Weights of a small transformer language model.
Training: a variant of SOAP for these matrices, 878M tokens, 3349 steps.
Each number is 128 + 32 x the weight over its row's rms, rounded and kept within 0 to 255. Layers, rows and columns count from 0. Numbers have three digits each. The size before them is the row's rms in percent of the matrix's.

# down: layer 5 MLP down (transposed), 2048x512, rms 0.041, rows 246-298, columns 256-383
# up: layer 5 MLP up, 2048x512, rms 0.041, rows 247-298, columns 256-383
down246 102:143159136037180169157071140102147189079125157107109178113098047134116119154084154150129135148192168088132154150120155124153097151079118117093146123121122087126091165127148096131152167112100192097096161084083113147141212056123156132119157193129145160153126120127135177164140119126110148186089097113154058114161119150186096120130144092147179135102120184122150139075119109122146098139133
up247 098:108108042102052099091113109094138110135169170179179100164147087154189110125092102184069178144102159153116047151077131113139071150170142137126154115143136109124072116142145095141111132119119106162144084145150162149128099153158127143150137090169172121124105150133102146131085109174084131185101125112109100121124093162133125125101102165146084121073151110133099121096071053085170128178142
down247 100:065134156086142221136100144119122131157076086173117108159135190121193181085107098152090146159105148107115165142161184119141146104104097122111123084142092110064092084143111071138128083079098128102080098112111117107151086102045084112155159141108125127151222128123144114068179167082118132124163193184122154150049124133148137128130115089152089154104112089101148110158071152152117152212138
up248 091:127174148079159164128119155072085102103129128184092100176129111167115106132162104114113077074051167157108131151145158118115136142116123119117255168077115111132116131137182131082089153131145118151150159107154131152082178102119095126095138110100156118130178114143138168146104158042157145163044159110127122082160108141102133159147120148120138101153070135138099184145103138092110083178073
down248 092:094120140084074168091136091130174118120089116095145119083112115081140050068133117134084091090146079110096165169140155142179107088110129105116094131134124120139151094120127165171136164111089148177145100182076117103139095175191090155158142123110093121133102137145063115128109173167168137088115126133105072108119091075104137132125109136111100104143187073095090120147146147128119120092132
up249 103:116141171142120128147148216134107131054119155084128139117120141131113160121136102095113123124162142127123113115147167097148167151188136141114070137167140134117058096128159176098149139090123135102087147122157094097120163130103111216117142133175150137122061145164158159134077108207197151140175135205148152097127092132114128149121154149163126151198164152084134111175145138180095131128092
down249 101:135098121096136074134129111112094061159142100143063150143160099142098174099147076154131129154094092116098195149121084120127137134107148165133136130130090195122106085098091083087101082164150119154078096212145104135128117149153220154130135160091119128126165137137155134117072080087106185137128128122151112181155125164079179179165062116148138088100113097161177107113131142120175154138074
up250 100:101153101056152137089047156157147153110141078134111161115150147073171156090117134144103182119144131188164107113146146101128155123128111117125155143100148153147172077123100115112134073116160138158102158172099183081133185174099094122098116136112131114143140156156169143108101172117198124136176188123133094107176161079192151115112113055135185191111127168117199165149107152088083217180139
down250 101:069170137134116143103108098137129115122109075123093137080114138074209116120174054122144152137073148108123098183107154176162101072164111132174098118150117131093122111082121139186167131190112124107137121113139115071140106101136172113087125186118159133153128110105169124107152144053174110131095144080176102150134154115087134161140182113153126140176157160179130108086095158117158072093118
up251 101:150176177071146179112078113102108127105155138163118142074137116135150139151095152132124122111088135143096169176107154138124084110200138135101104181146096103110078184061189154081129118145190125178107100170149145168169134222187102133091128120137119115122144101127123107121110136145163110116104124119168085095122143127099123151131182070152202078133053129091120136065126086082201086160135
down251 099:107135103184108171116147115162162129118102044118097150136128164120098139125147144080139118093125136078123104104138125061096164111128109164136133113108112117098165131064126145150161174159127156175142114104141123128165135106094137111144066155124132139162175078083090115173142114088165071100159109136136158126117069110098111154147073119113127110096162153106097178235171124165112106171186
up252 093:175136111088125067135139117107128162134150125143164120138107147134150093091115099156107175144144068104141137104113147128152163155139100103209115094095083074091145055131113103146107122100131069125144125134107063141129148122092122194156191113134134190111098164135127168187138098140146112098080118103136132147113172148122159129110142127127201149182129110128152161079123120139134101135118
down252 102:172163085106052142121209123123096153191097197157164140065089089177147156100111147146115116110096106152131098131148097186146154130113122103145129176061142105150151104106134174122105165184141112158161109171136155155098140164143086191157161042172141175087132145154038149113115070140147098140111163175117157132111085144154170087104217181153168123170101128121114180069113082104131155143115
up253 104:093130118124187109134129202109107087138120137157134138097062123120137060130181157073133159142131131103173086130138068139123170161174137171132082128094146072120098163145098134143185141209137125119090162124147159134102112210153104123092136162101139124097164092151117118149108101130094137155138111113148154112059153069153127118122098098179159110142116187083109134170093099156141123125151
down253 100:155060139129129117130143138184146104129096177150113148151145118118116144133117121154099116116141126089156159127081094218132165134132082085088120157077111124139158161187149142166113154109136102081142119132138130130094079166096143160185180177093087183149127158094089086141156033178083099180171152109101165180128160125146182171149110124116132161104125126117126040084166132130171088127124
up254 096:112094124121077155147061081066093167116144142138084150040117082084119173135093139094075114127143104113096067140103127047103177188166152159148111120141138183146126172127119107171143089112055136168128131122171136142092157149131153185147200110108113179102138138118135106166205145105100123126140122138070164155063095046125098096124160146192125075110116073200176151164073150094168105113098
down254 095:132128103150117109103148100144193103088131135146159124162110166150164123108131117148151098117153124158174108113162130155146126105116066155168164159152042100142156152089103126170097183166183140113144138127097091110115051110072126132129112115106192141177090107122121124064132137119119106119065106161149129118147122180127137088154107134057170069155172137122101174133094115175142115182137
up255 126:116118088151084094094156096176154120065132175130134124068083145149140172107181124132116141149100129133143105154110099130119133120089130124140087120139084131144163111142158164191176179190130177151112132181175116052131135194097091113143169120143135168131098149136143159105153114173120126142154172125114210161117138149105150166226121099090085144120120112105122149193127138106090163178117
down255 111:133130075101106111104121162142088111073157176156112135054115149125111108181183130166137223090140108122174123138148091125172100135090121170118117100189135140079169168128154178107139144183166130158130146148127112068129147213138144167080133093084142183108151091144160141106092073121165147142121144111164178132128116157144118217177163105088138097073154177144129144154109207142177168182137
up256 102:130134085139162118120162095138142112136149138095145088111106113073140090137079094142089096097101131125169118096129110131113102085129130102113100168051118144083162185085090123207135156111149130142121155150137136136132127130132157156148129104108092147159120122131146110118081129113145111125093129111170077130118145098138206132070127131097163096137052103119102156126143117136110135172126
down256 106:053119119134161136111157119088107175134096144086140186191169081158176150135119114117112205180090131171096129066149157143139070151103142167146154084116146161179133124120128078113125174078118117161158106120111105101158205135081121114149137182183126103062116149109086132135153110154140093157104110224119113107126089065132157097163114127122102163153123106094125119192104139153104120153112
up257 099:153099069090168106076085137147060132136108196115075120128108093105141135199088141135081125204117135129125133130191124071144156130166150109154107086076105162075154188174130145109100084118105073088083156137118091120136122132105073080101135136121076139153071190116106139211133149200118142159151127112107121047129149137113105079153099149121147146115111166098144033148145114118138113094142
down257 099:137177170120089130123174090142134136091142134128185077133169094189112158125132197107121145128127099186028098182134199130106153105118155167099139103199161090179042056090114127135137117157113102158130143177174133144100095156070152185130110100089164090091109066155090103169147203113147135170122156138141152096133111101090149135094115146136106144106139158103109181105122128092080107194104
up258 095:172143101125187135127100117107151132122142149153140108148080106087088194137167192158166141055111149116131122175151115077115102113138122152110122155163136084120144161088098107076112147091141127119129117162119153056118145155153157119156114147077127113100110149117085201137110099202160091125126039087101121089139158115151170117133152144160177110122129143087123133149103138104145081158136
down258 100:098155159094071130111143155110109141156098148186134092117152124111091094105147103091117179131109122131130120162124147196204098161099144120084128169107140106059083142197080124091127099126100112097132133121121182193102167168153164155146115107205148175108141131136121124161124182128073176175093154139216083108070096122158145120156117176178131070090133150131087138141172160088211133178140
up259 101:092151066078163166198144097115134050111179107163096151135125098128124120173127142125094133174082139134112092176152173092163077111149154109099140177134050092242095070184125087097104141084158059094133144120158116191143188098114133100126134124141223118185114130120162105183095077073190147175180171122133093112131117116165131170136095116156128137131133115087138081096122161111176104126109
down259 097:173135089116135078107099179131103115151172067163116107115108085159088158123136149115118078138155130106090135105094106118218085129095167140145145188093163142133075101157076112073125068141119141102141136088160137135152115192138133097049132127120118151202102127107160117092182137114141067181168108165092133117165196165124182103134110119082117107140158098109159113128100102123134157155153
up260 102:129150130203081070091132124119099108108105154136089115091103167095129192138144099092122148098119102119147102114134136125101139130114151106142133092122129154173150073078110153114104118194108118115175148131138190123134132181100116096128135086091162154132082145065152072106201134152155129190128163153079129136127131118140134184109158081091112148169108128122142166091142175150072173096127
down260 093:131169100143103157110163119119191174160096136157146164123132082161143096158121118213137104199115137162124115121119173198122158099132142164123112111074169152075093116118092120113140155102137131118077075123070115165136130124149131154140167185140116131080141132159081145119057157122087101118116099106118143084181143070129076153117106129180118109122118132166128096156143073155143119136142
up261 111:190102138183147116155075099103123114107145117095090090131169106121201081124208161151105054119135140137139159154196116174103135108195150096105089144097102166150102153148145106100089159162147176142144155112210103153099119098106124147129117138134096116120136096200124187074160071111134097114152168150153133083127140094095095105087125158121084064119103140098178147123134117130156164131123
down261 105:103194144076045121112195110117158106127109148090066119195082162163132152131168166116120190094118150161162133101130124121144155149176138166170110084141092093111117155106101116088104150143122117135097122141164130147136129074104100131058115121144125166112107123112098162143210086148041138211125137159142097183135041085111098125151129141140117160117114151223094176097134121193106137156187
up262 102:114117121122219155177138191139164135192146166131151052118131155101145101142179142186161128160117128155204114108070142130104145084093135154104133095108178109126143137103123134135128114134149149161139096098121147095061143156065149163091173133129178122170087111164130168153135142124124133136175144069156081175154096126101095084147135119132155135161092085103142152173098177126140108171158
down262 104:145174089113069133141160155209109163140149112126137160146174126164113118120108140137096158125095121100138113113158088147084051120156141050181129136148109149079116121174146136140118114088131139136140148154073136175105159110143126098138103170142143109127116124158119117129097101127119115132135151145170143137116125124173115174151116154109063114073193146121101174158140103056106076084092
up263 100:158118154065161099112085093154145093157057124147096106119146108097174109117084097156092119094074128109164114144104145115146074120137145141076109087135063086115106150119201111123061142145152130127109110083122167211069174066136119117091137145154145160152110094109132091180102117123146133089166167122099114048106161154137156145150154132078163124174090122186156127176116101074133164108082
down263 104:112172153174164142126165205128152120125155184173161186181193096132078102047176117123134198143101114147139149078143172107089152139100118122150119132181152148087123115095160130105146122119068151108127133136131105105155103121145140105113140164150097133117111131149173059096096178132125104116107131128141110163130127157134116105125158162097089124166120184111114120109165183149207124141131
up264 099:107107155123142049055157143114098108102157165117080075154058127133109088133125110163143117161114155159177140105139121112140117132124140125108065138098120160116128159182113099072141106136124145125132124144145144114119121099122151144100081125183174140163175117150145198099205083152162099162127181141133073135085117155113140149064106183078090135104129180124074149153090109191127147143108
down264 103:137087147058139101104103173118097148141085132122070140170099152138107142186106151133079132087131144153091129114146113140127165187169134167110101126158084137116146149048161165157139128167138122172134103160154109120109175193131091139122126143136165128096132167149098158136067127162139189094108098128130151084145133146108108082160175105167061175083178079097218109124140080117161104091092
up265 097:163155125179164112082148105059111127111098082158134115151199159174096147128122073120068094213143136142122104142149171116114144117168134071148166090086177091097049115119167178148118073169111110181171080137170092192189194105100064180116107204096142096157150097157143115097148117167135146085126150168139125105124126166120120133132119148084137145146161192125166056128104170091162106138131
down265 099:074136097085126115210093119093073105145145147084087156112135137147151147141128127122161093143149139086136147100062155174190126162233129124105141154145080123110148153166108164096158135126150131086115075150082198170136185132191146150146128133130110133172091195143167086119149095119044169105124151132090107130128039133085170123161152088105109122161097186148098141137216075185113111105116
up266 094:087146158092106102139139140109163115091192172141172137175110127086157104170131167165096103109132143090114129180125139174170244155083084106119122119055113109092129113088078107212131150139152094138172167130119177130091133140112129160115130110113185160095141114137061168098079098119117143095110111073080150151107121123176173109169152160170173124091125177169152210084077104182168169154147
down266 088:173156116136149119111100076133082181112117128250100145117148159086123094118175093123145138195102114201084116120139158168183071148171150119199161158152152143132129125157163184131137113147079155120134133120137111139040126133130114194111183130129090150163110176144134148136151096113148105114112171137176117106159123144164165076068183094118174146151101102134174184134122134127114126137075
up267 102:128101108145203123105103060084142150202120142121182154145133163146177109105130086134152080103148114098098154128184096127033143067160185136115087168166133135127096128208158180138111110098122152182121127059158096053061142115092142114111104140051115093154097151160105177144141087144130126114147135121140119172149132101121100134123121097169108121112105152122156108113164133093113124047146
down267 103:111088106124113139158140157161090063105116090168112100117144104187082048129106154141112150116173115153122124144165161144096121176137092114137117155163104091144107119086093141129093113094158078100148115183133173120144090159120147173205149144146141120112111091129153062170083160133174164186054092093104068160105115145165114189144123212075131125097135104128122109174155118118172144101193
up268 102:123136092149084099119108168144127070152128105105164102100126097087142151115156146084164142116084112104136123160093163125147121069139109106102110166131131159110112122117110128097185152151126129160164136162109158126095147108117113113147190097140122100128099168094129152110175162108122093099095121086076159143118136139169144177132128186091160052142100145171142168105189166150109118154157
down268 104:112141111137095073191090135113110065122105110120151153128180173143123180167181127133161115044086112138084036155142116119158135111125114121102120086101199114109139119084127138142200093175136096062163153100174129141155142060140144108062123124183089108169152132173192174150090142138143181161144136158171108108108121088144090118151050161121068089165166148106161108168177109133176085148087
up269 101:138085093065084140050133085123136112081167059123128166162096126104098098124120202255170137108161176119097123156191154164132120111137059157097168094116109075108086171123096127062102163117136136142101145134056156100107117113124127125117115165110100136107130093132130116170168177197100167150169105092132129092130130118116103153152193122176105136102148149097131123153064113133134134127070
down269 095:085149110112088114159122124163106138118161096175110095133137104139139103088125151093083137106180095186122115125111113115113142126155117107160156115113151113133175132140149097147046195188172169151109115133194113086100115135158120157097112171139128105139129181186140127092074156086120149087211137169147148144101143066132130103121093160156171166148153105175149104168216118076072128158152
up270 088:114085161123158187121118120129146104116097122125124139081122192103172129142168168162102089058147125115149046096114166161155120088130152113139177120134116053167150089072089120149138074152138176102160126142146104128075111077155172138070192109173116148179163175150112119136137134082171183148114131117164159086129142155106059077088102147114111162066163163117118081172079172176149167164119
down270 101:119111141121136164113051144118155144112093161101209139128125102109142117096058138112097129143066111133127179143195157179095112126190145066154085120121113177085101128139108146184149110136131075117146102096118170140101106144066123170144100128098205150137115085133120107086113105180119095142194147156103149095151129142167141128142098162173135128118093084132119118150140090131109134146107
up271 104:137171115151161133081145161134163131093162121138186215114115139105128113134112127115055088065133083083068124103084114123135115123140179132106142138141102125092172112158133090099131131139108151112139117155182161120172174059131095132089162150133164124110086145148143191163096100107106196145077113092101049092131114139136125126132104113122171087175130110082140131081120143100121126117076
down271 098:094146198133093137173160125111104183058093111095092113039134122155149171182124094124108125123102140099203100093149143137078079096109117099132068065143099118151140141082124105111119204096128078156083124101154119056069115134119108077166157150138125188154109106098056169180140095121130084128142141115133088139144091138119125121150211151093169125185132166115132157163151103106138148105093
up272 101:129118112204136114138123120141106150149103186177095114135121108130086153130132095137135137107160206143173162121091144164118083125085119163109105146139059088153103157070140111094142146159056116168174170110083213174078094174105124102084171120113055112130084137093135096128178132079156127159100181170158139158150106168123137104153150091145135126121128157097072190135118153090136109119168
down272 110:079142127175167137119099161197140168167099109115139098094073087160131092118164097108094099140089159128107161093169119138144142132142091149085137113085092154121112118163102096085149132155103127117199195141134210156177109065122121174122079127173115094095127153127103187175089149113130068174101183159165119066115112037144138167150157108083152137136135183174082153125184074067117085104100
up273 093:116118132111123169141129194147160150099081105149104138130144105108108129130108151097074158131155062119072093089100114184114124176081120159168142105114176103182109155096131211089135073080163159122158080144083148112107078112149161139115149119105180094104166063174161097166178131085158112144138139125140094146117140177160145176156107188123157133130075166165085154129158137120079081131160
down273 089:120111140134159112125148106134147156125144171148105087161148105194166119140190151204152129165139185156117145105090135074132187114173143109077089122109102149064143116125130063168124109129109116145061094114144112100112098125079127143156072084130132143132156130130099139153137130150163140179125110155115117106106194081128091080120162153052090115118164167082141063145132156147138120157108
up274 093:138125200134183145110095118138146072080150154129125107193154091130082144121127131155076158120141126115130123079054161111170128104152136173107144095140097170116090112131122166154115046080113197116092116122089146110169111152109170146123045119176124098129135137102101051144112175100099166157133128161151115104092169165159128137127111118182184068106161093163135160186140155072138053146090
down274 095:169136121124087065162136165151174164147192138084138137099136163127206119127119169140139096122097167128182105110118104121137118157054149130109170156136183111146163108114164148083103135073116092153116125112112122146084129151142079114090128175145093166115114143072140107129101128135169117142100152146127085132172152130089160184160140145135132144072148147084123136066109106157092117163145
up275 099:117197106128131075127065098120082110109173060158054077085143121133172164128088114049063136104112152128157148138076137113067117111110124099093156190145100117160152135127112162123063099166147134183167110125109113100144141161136157154135142131146158162181123087146169150125109111080159103140047162101139104114158142168153097138157118144144114160166118099105139141096144149146150150148142
down275 098:111137108064143142136134108064156048134115174155156067192126184137089136153167114129084136102169172112143103080135097134111123127161127149121129100143120180095190129126140112137140182140087121102133185185160079166118094153135139133142095089146061134141165110134131137074150097104147205121131094163064072106122143157138063171043200142176121091111131123198112133158093016143115134101083
up276 109:130149096123143145080161175139106203127110051125077174170112091181143153199168104142127122096142112164118116181114117086131156182145123090147082117135185124114086150091123105144122110160133125072204154109148116131153149201091182166149086115147095121172157131131172140130170067101179105098056080055155081133153160140107116162101146157145143121116120095094199123148185122122125172122164
down276 099:158175112164129213148161052143130152086186123105073133193117128169114151101119070135128146161119086150120166089099165063126139193180173155132119164146158154128167105094141144145142056161083061096167135126145145178157089089140116131093137075153127127153070086174165125140133092088132138107105109133114107133190093138139105197157134100123142147158122070117102162190139108146120051106060
up277 096:105115128081123085136059114115154093181115141180169121146131102091110096069188192153133168162113083134121111185191127081185156087211134075115168134179115107136111158078094120126100193155097149123125142091174149098123155128123076094132158119121192144130152162161143138166175142107141083177109166108139099134159130131122122088135101130184096087111145163074106095131144195145154142090107
down277 101:182113098112204159145179059187154133127106169121161146164090158097079116101151140094108109132117141129160132079102142151173155117110114138113084136101148075131137187145114137135126184118084146079124119118089159165126169090158114095137151117149105182100149129148163157120218187076162156133166125157095117105151131151099129078116137165114202168143147132117141103140185090144131136118156
up278 101:160135145113194124183074143153109084132110133110171129197146116109168141142120143116120122145181130125124117112065153153149174119106161103119134115174103129148126087100129169133138140160084127153163148077220111120127137153122142006093137127143114147139094159075172121144150145111146140082200110161099087183093130141152163101130175131070173176173167139132141143125153152042163136120135
down278 104:187143143154167083158107126181103095176133136131118140125163185147124104168124116103185116092164110115149104069148079078098098111145176086128070094121093160108120059100198118115160159172130148075136112131140092177125096097127138156112121127130177150136147128116133147092053115154134117061139100080133084110096182155173153112150085144178056100162108124112132107150142154167169123167152
up279 098:128115139139119093118134092076136128137147106138126141145144188106148161092149170121109150119133144140157137124123130106133159156143126114064067157150118130050097164098134118105159094093143096119103103114130154170069068127135182182092129157100173142054125116101170151154130036131112118087185115084104153128101117170124151127112179168149043097099118127111156085087131078107112100096120
down279 098:197137107088139143146146105146146083116143137104110135121059073184129121143084117091118100167145149115138094169139113145138102067204148115131190134130140149181186055149125148099108124196149104091150102074124092133137124131117123156174166147206152126150067156150062127166113119142146162147108150164074144168165137133118147172145128147103152124158157159106097025112152211131171127109129
up280 098:108108152150119135132131112128172092088130105136122061129126132169155148101157103120127159115123128126128139171163172235145114116089106137133099158125118120137153143115044162129091115092178124144098088112141148130150148154085134145073089105158118101115127149117126108071161149160086157136122100144133099156166116103154108141132173150172083117103159151110165144115174122139039132188144
down280 097:141158152149167099202093134095078163151125131152137134130185166149138149126123153122167106147117077143127125083114112100112088091122067142142126122151081076133158150132186159125191114179128130145166128184141135145187068095060113143112170172144137090102080153134096076130136135161148088107110122123158123186093138123211066142156170131121133149121230078084119136151108132145214129078129
up281 096:092104116019158149117136150136162083097145121162098120096126076132114147078121136073087189129173111135181104154106133116123159150105112117146132081078106093151077111130089163062176080105149191156177160147140129141099150151140097073100132142168121125160091135191167142147107122126128079126122159134147085142106157125055123134124137102094143140145120138134127201105092163120149168135145
down281 102:109107115101092158121139172119121122126124128116045169140121088136136158169046092157141056094098137187108138074102086143095172107069114115153094133060123124160169178122181099125142146178116158087096159127111081092101130115157127148159157148125142136047180119096138128090088122139151135109105162114124166070129155126131146115093159078168124116141090103108070102113097131093126138138111
up282 094:115163168140132115134096156172103099163168144178130138170215097089172080095117122119120146197165174121136042148136153129119113125114161086072203110145108185095127154048113094104075122150152127146130117115161153061164097113146132171117110135119147174088088117166126109144128098225108126108170154120101162141132125092097170127147076121136177101144091079153100113128132155149140113216144
down282 092:176108177132143161119150114136212080114069094135106088178077177192111145091092120140130096138194187176188158178125070096225106105134099105116129212115161120161119155143092136131112148097143141118142159083150136129184099108143132083149135131164103088084156092124134073128087209146112144134173086137125183117140142105205137124099089121134117114110112147094097107123089086133104095132133
up283 093:070155153108089158158092084135098088112147142110139140108139085153080125168104132142129116186144048071127073077136112171076132139132154128133126113131151118081141171134166134143105084163074176111160094085096146171114128149139127169087063095056096140136064082110138105150133101139132153103105156162100118093151136123131123149152122116129162087152120074121111157165152088085120110145163
down283 101:114135194170094139119094172121122167092109164119116177145141097073112078179148112170117137121087184098168166113162132121123087144153095127134131120156131075155115117115139056149101139122183145106137155136163110186093127111103095087081117157158124172161081094057099128090153116109132119084116113088120080173104139084099146152159114092090083146159128121140128100120122148091155133146074
up284 095:142098151206131132136137203150142098144102114115107198114120140100182112147094149215110180183131135157077105078154067109144125084112145085167133159148103160117132182139099184142106069156098113128126139154096163111105121101080065162121126184122113157158129166132099200109139163100111103094148157195102134179127150139149143160088106147116074138139138102098126141108167176100142076142133
down284 094:155129167112137117130052049157072152108137169116110108131135154168137147126143120081117145154122106143120135123141107099131153113105172118110108151158114146158093091098069139090166168135138082162084128105107102114141140160154134068145099105093134100118102067181111137115114094083179116141172116119202075204167130127133146099107166094154121064170127177152105125104107106146140143137095
up285 100:097185184152119121102060134191105139075187153099098152127180083124090104123189086121142150093197106111163100159136102126097134122133137142171146149115150162066142136082168116149195121108131109154087133125094136131137075198121115112138113069099128064173106138123140143131155151142144118103164075120144099157155135119160143130088168140177091112106168144166159168109146105106132087133156
down285 102:132105118121115154067109119147138140169067097123143059142153110118109067150129141142166145128059129110141148118117176141124109113185109151143135143207117103153121132132114123111149173095151118102103139109074119189129117128137127089136106058154192149112143166176117102162149117153132105117120153080130118120153077129123128163160148145130191181113188180134064115141100144141177108115118
up286 102:096130157142155106114111113162097154128135184155098137179099164159092169165058123163081192086061148154118105146166196079148156119096120184084109142124101053116128144155135175176124115097086118133111047148133160222072148156101192124148073168146163180113071175158093191107097115194121089128141129132164109090095121103138164162148086195163116095152179140111171172116167135143128119173178
down286 102:142152089116102121102138149099151141125161184090116124043137127114156137129138133137145147210142128154125107188079112086135124113116140114116120120104168134128081179087100191131148112104105124108115161116112130123095101136165131082100102175128052137131116134115118059095121118103167138159131113125179067147095199164118092108124161087064111132060124072154103144133081122136131165206166
up287 108:124175097091107066091165161073111153134161127174119105119051079130128155102136135120059080142141118125179100141123112138121146096158121086064159146127163145144137059067172063110074137119198182097134095050164129156123117129094166141106100101096113146161128169098137142134176101041123101167139125162099109156145170088129156134116197125108077142134147138117144141104106106162143094154135
down287 105:211100074112086095134109177083159090129117109122164167154120132137166158075120143131135180099096112150151132115133125105086160161119096121125106149101171137182124126073127119095108147088152119069109070084121139124120128144155123084136132151088119122082086128108189113167164191087084131096175090158100147137169168065199175099105083159090104128115103190162129126148150129095091125167109
up288 097:178178160112078114100085149151139085199142128092194182166103122065108157097083179176173068114144126139138151106148151116110143160176143121099134149159121078129144162146131142138114182142101129114116114136142096142111206150155141168119118151158099176094112150162109169161138094072190098121096110155162077126117143148096140087126142146065171186119115106146108151147098118133155115121122
down288 094:151106140190132143146119129152118163129190102070134167125152123129080122161142098135064117136169135148089168150180159186107152155193134155118158148172205125125107093098092124125189098196163144092151162086143190106200121126155123144159160121097109132175094073147156098127083125132113177113174177145072141117154152150114160172098138107201127074160064154198083104080047110117164116140146
up289 103:069155149128131168137136127095107143200098121116103168097143180173139137147127110091136136138204068110118104133057107202081134112141165109157141080107118081120111099099146123104083082067114168145168158109125147123059119140119093156125182109110148159129114133181113150160110176164156101129122162133133176131081112111167125203136117190161140162132104217144116105148145160083098064101145
down289 110:093092112112141135158097181157191106136080147110048106146150178095162131118079078190179095136127108137110175150137078161147121133135125107139168065131107145143143119174165122146143119132130105122094152147095096128136118099066108108152167147110132098142111095142177087135146134148065122071124106091126139111102167089127124124123099134172147154053144200190191083128126143091140126117157
up290 117:138118135117056184125132086146096104115123125105122132098084104125106060092102080161185132115105186112135124135078089162180074077169122128096156147081079150100169104116174133155137171104133137127068182091100146157113095102109145146114167157148103156106117124133110137107144179185181138142103142034068166135159139071115068111145116172134147175101139139147045138098158115153113091122120
down290 099:176152187173129175221155146149090130120097117133084131131136146117137105098154149161180154121157143087113137096115163124112071103151160202154141119168083111162159114096188102185140107129118139114094146143125099186118133177125149155066165113117108107110156153131139097121081106141115141156092108126070081143090123102111165099138162160164176172140107156122131126141139142134109112128166
up291 100:163144158106108074098124113123180097136158121108112134111144124089121121117195127137134217184147134167175072156100109102089125104169079093082071142114113125105102145158123182121119130144099162097145108150108131170112168156117049185079151148182112157117080076101091117101122136166057098147116125060137119132106136092182103171123126113104150135126102119128124123139149158121157044150131
down291 100:120070131128159139119125149162097185099085118188103176156131100134117066133073125142150085083141156150184089134146148143140150144163167185071089058171132135124088092111174094127095135128163097182105108122169158098130054145200188183204172151072187157104137122130148147118104098125153157119126102206138130174121172105091095089067086134133147179160182118207139117143117158083126150141147
up292 100:112104167150141146102149164085179136094102083094105131139138096168095136148152081150132160175106119087133131107088182134119124096097146090106131127148111080148154093152130113163173122118142154132150131142154131144135132155102109181143086149116176115132095102104143117160118112076143063087106084106130103149099122131181116148065170123109064172098162129160111096110058082146126112169146
down292 102:148172147159157156098136161142161139121118116165121110123144152217120183134160111124168062155140156150097141084130112065148108116117126111167161116152134119156081140141120068149077110116116192095136096144071081112137165117088180078051129133166147105126115069141103127093114122127112158167159120162177140100151136135163085158169031119122157101152115110138177136133131171182100116114160
up293 103:115103140136067115132182154114134110158128137127097085113118152080154176103122182127120099155146122124158078094126117064141168072116149171102179157131123108130115098087118164099127164106160171136047142082147047106175150136110196183120124144137085180096152177095044097123152139135118155132113095091085101168132150080148152096132138103137144175141112187227203171135150148117127137081149
down293 104:102174151128154166140135175103155079144153155118105161132144150125106073166109112084146185157120159160135162107170132114090069137174141100151128096090090123158097170052126112081138062141175105156119178121154139149113189100121093134120127127144088122114130127127059099124111160132140096122097156153167202070145151154121176113158185111196121099100164123155120111154158114159102150111170
up294 097:136147194152080152136133116110176115138164152185108152095203104144166107144125124076133139117116088138131110127172134133158083037105116088143133093044149174139115145110177087093206119094174106124129075130103180094137110174075150135143127124144109109110171155145094095106137175109186173113115156093139097145123119080092083151025135101114139095121099075134185118180146100115111116139133
down294 100:140087107116210084145122147132166110114140166141195171108124154090128099151142114102170132108105127122115093116098201101153162080123109124038117096116052126079127073159109102078128160066161121088118117103166109146161147088119117158139170080152114118125101124114149108147088114134075164130131107159134093147165159169144124102111170159112179143142135147126152122116144113121127141122185
up295 097:083093134125132119113170182127058145141106172143167125125135118102150131128074142116114117135084133181145128156119100085170103145118139190146107098125144147104112194111091123125167062119117125138112080108053129143034085125146160151143130214143083125097129089116112190087073160132095113117092165176138119030106104122175184105185195098073157094132141111107071125136149140129126118099133
down295 101:183129109131123174126100092159193213123136079168081116196089125160162157174164074123177090182092099090117174170100106120098102175133149096133174089127147091098130094145096125116105148155211134122126186176135156136166167153146134121096085157118154190122091150175093100104140111132121152117163109148169119186134142131168122135146118104141112117090088103195109118188163119145054091111129
up296 098:148181051140119177144057169140118151052123105088113152163099114114140108156182152101185097150171135162153130094133147198144144132124085148185156124182089134136114156122198115131122113163111078110132106118118112152082113152118103132205137157150164118165155144149102154151166147130141101083111087212054111109177162111141109166083181146129113101132150163132114104151162101146106143116144
down296 106:135094106128102123112104108115078144120097155138097145127162163143148109146099120110062155100118146141192084131149182093141101076159151147117174137122103138093117125153115176124107154109146142090159141107140122159132121089142106153168094170070151154152194096117143107124169162185058094121181155123085112101148159129165160103162084160116074106102165143066116124152099126119113141155109
up297 086:165125222151115132124138104113158200144113121133171097126180113058075104156122108102151100076125153088116090227144119119096119116132161135190104147123141136151171107100127158128075112174049111129139143113120130123183175141115091137141143151180126135097101133141128128120133104089098109158128121132131115147130027052170111137140160127110124078156155108086157118086059101108138149116097
down297 090:094113138156112093169139170129147132171104080172156116132140119131238071117157133133170146179182123128154123070082094160137084147109096119126123096105165142126108195113138082149165157098156166047122122150195139158124102116162167136123120136096141148157155070153125120143086183167188143107167090118179115169141163149080123160138113151157100134140097131187170165162132184131113178165185
up298 103:179080141155058096141075094120112163121160112125140157090135119133159129125124128122139124152050125121099098091177057142176162089148103131123155127131106163154131121109079157155124189145142146096066116070120104084109132142160091142130061141168113122100115115090128117095083097082084129116134163156132203174111097174152168188155187139114103181174166084070107125129142163131144101082102
down298 108:122115113111161093129159136114112129075108116132150079109160136086121091125127180149192137134098099097167164146144140076161159126116081110087156107149129111167110113102115159158120162181138124149163150107148159121113138071118158196131130194134106170134141104144159109089126131095177163086097100159114094180132133144095164156185157080162105154112151130170119136151154127089174112120158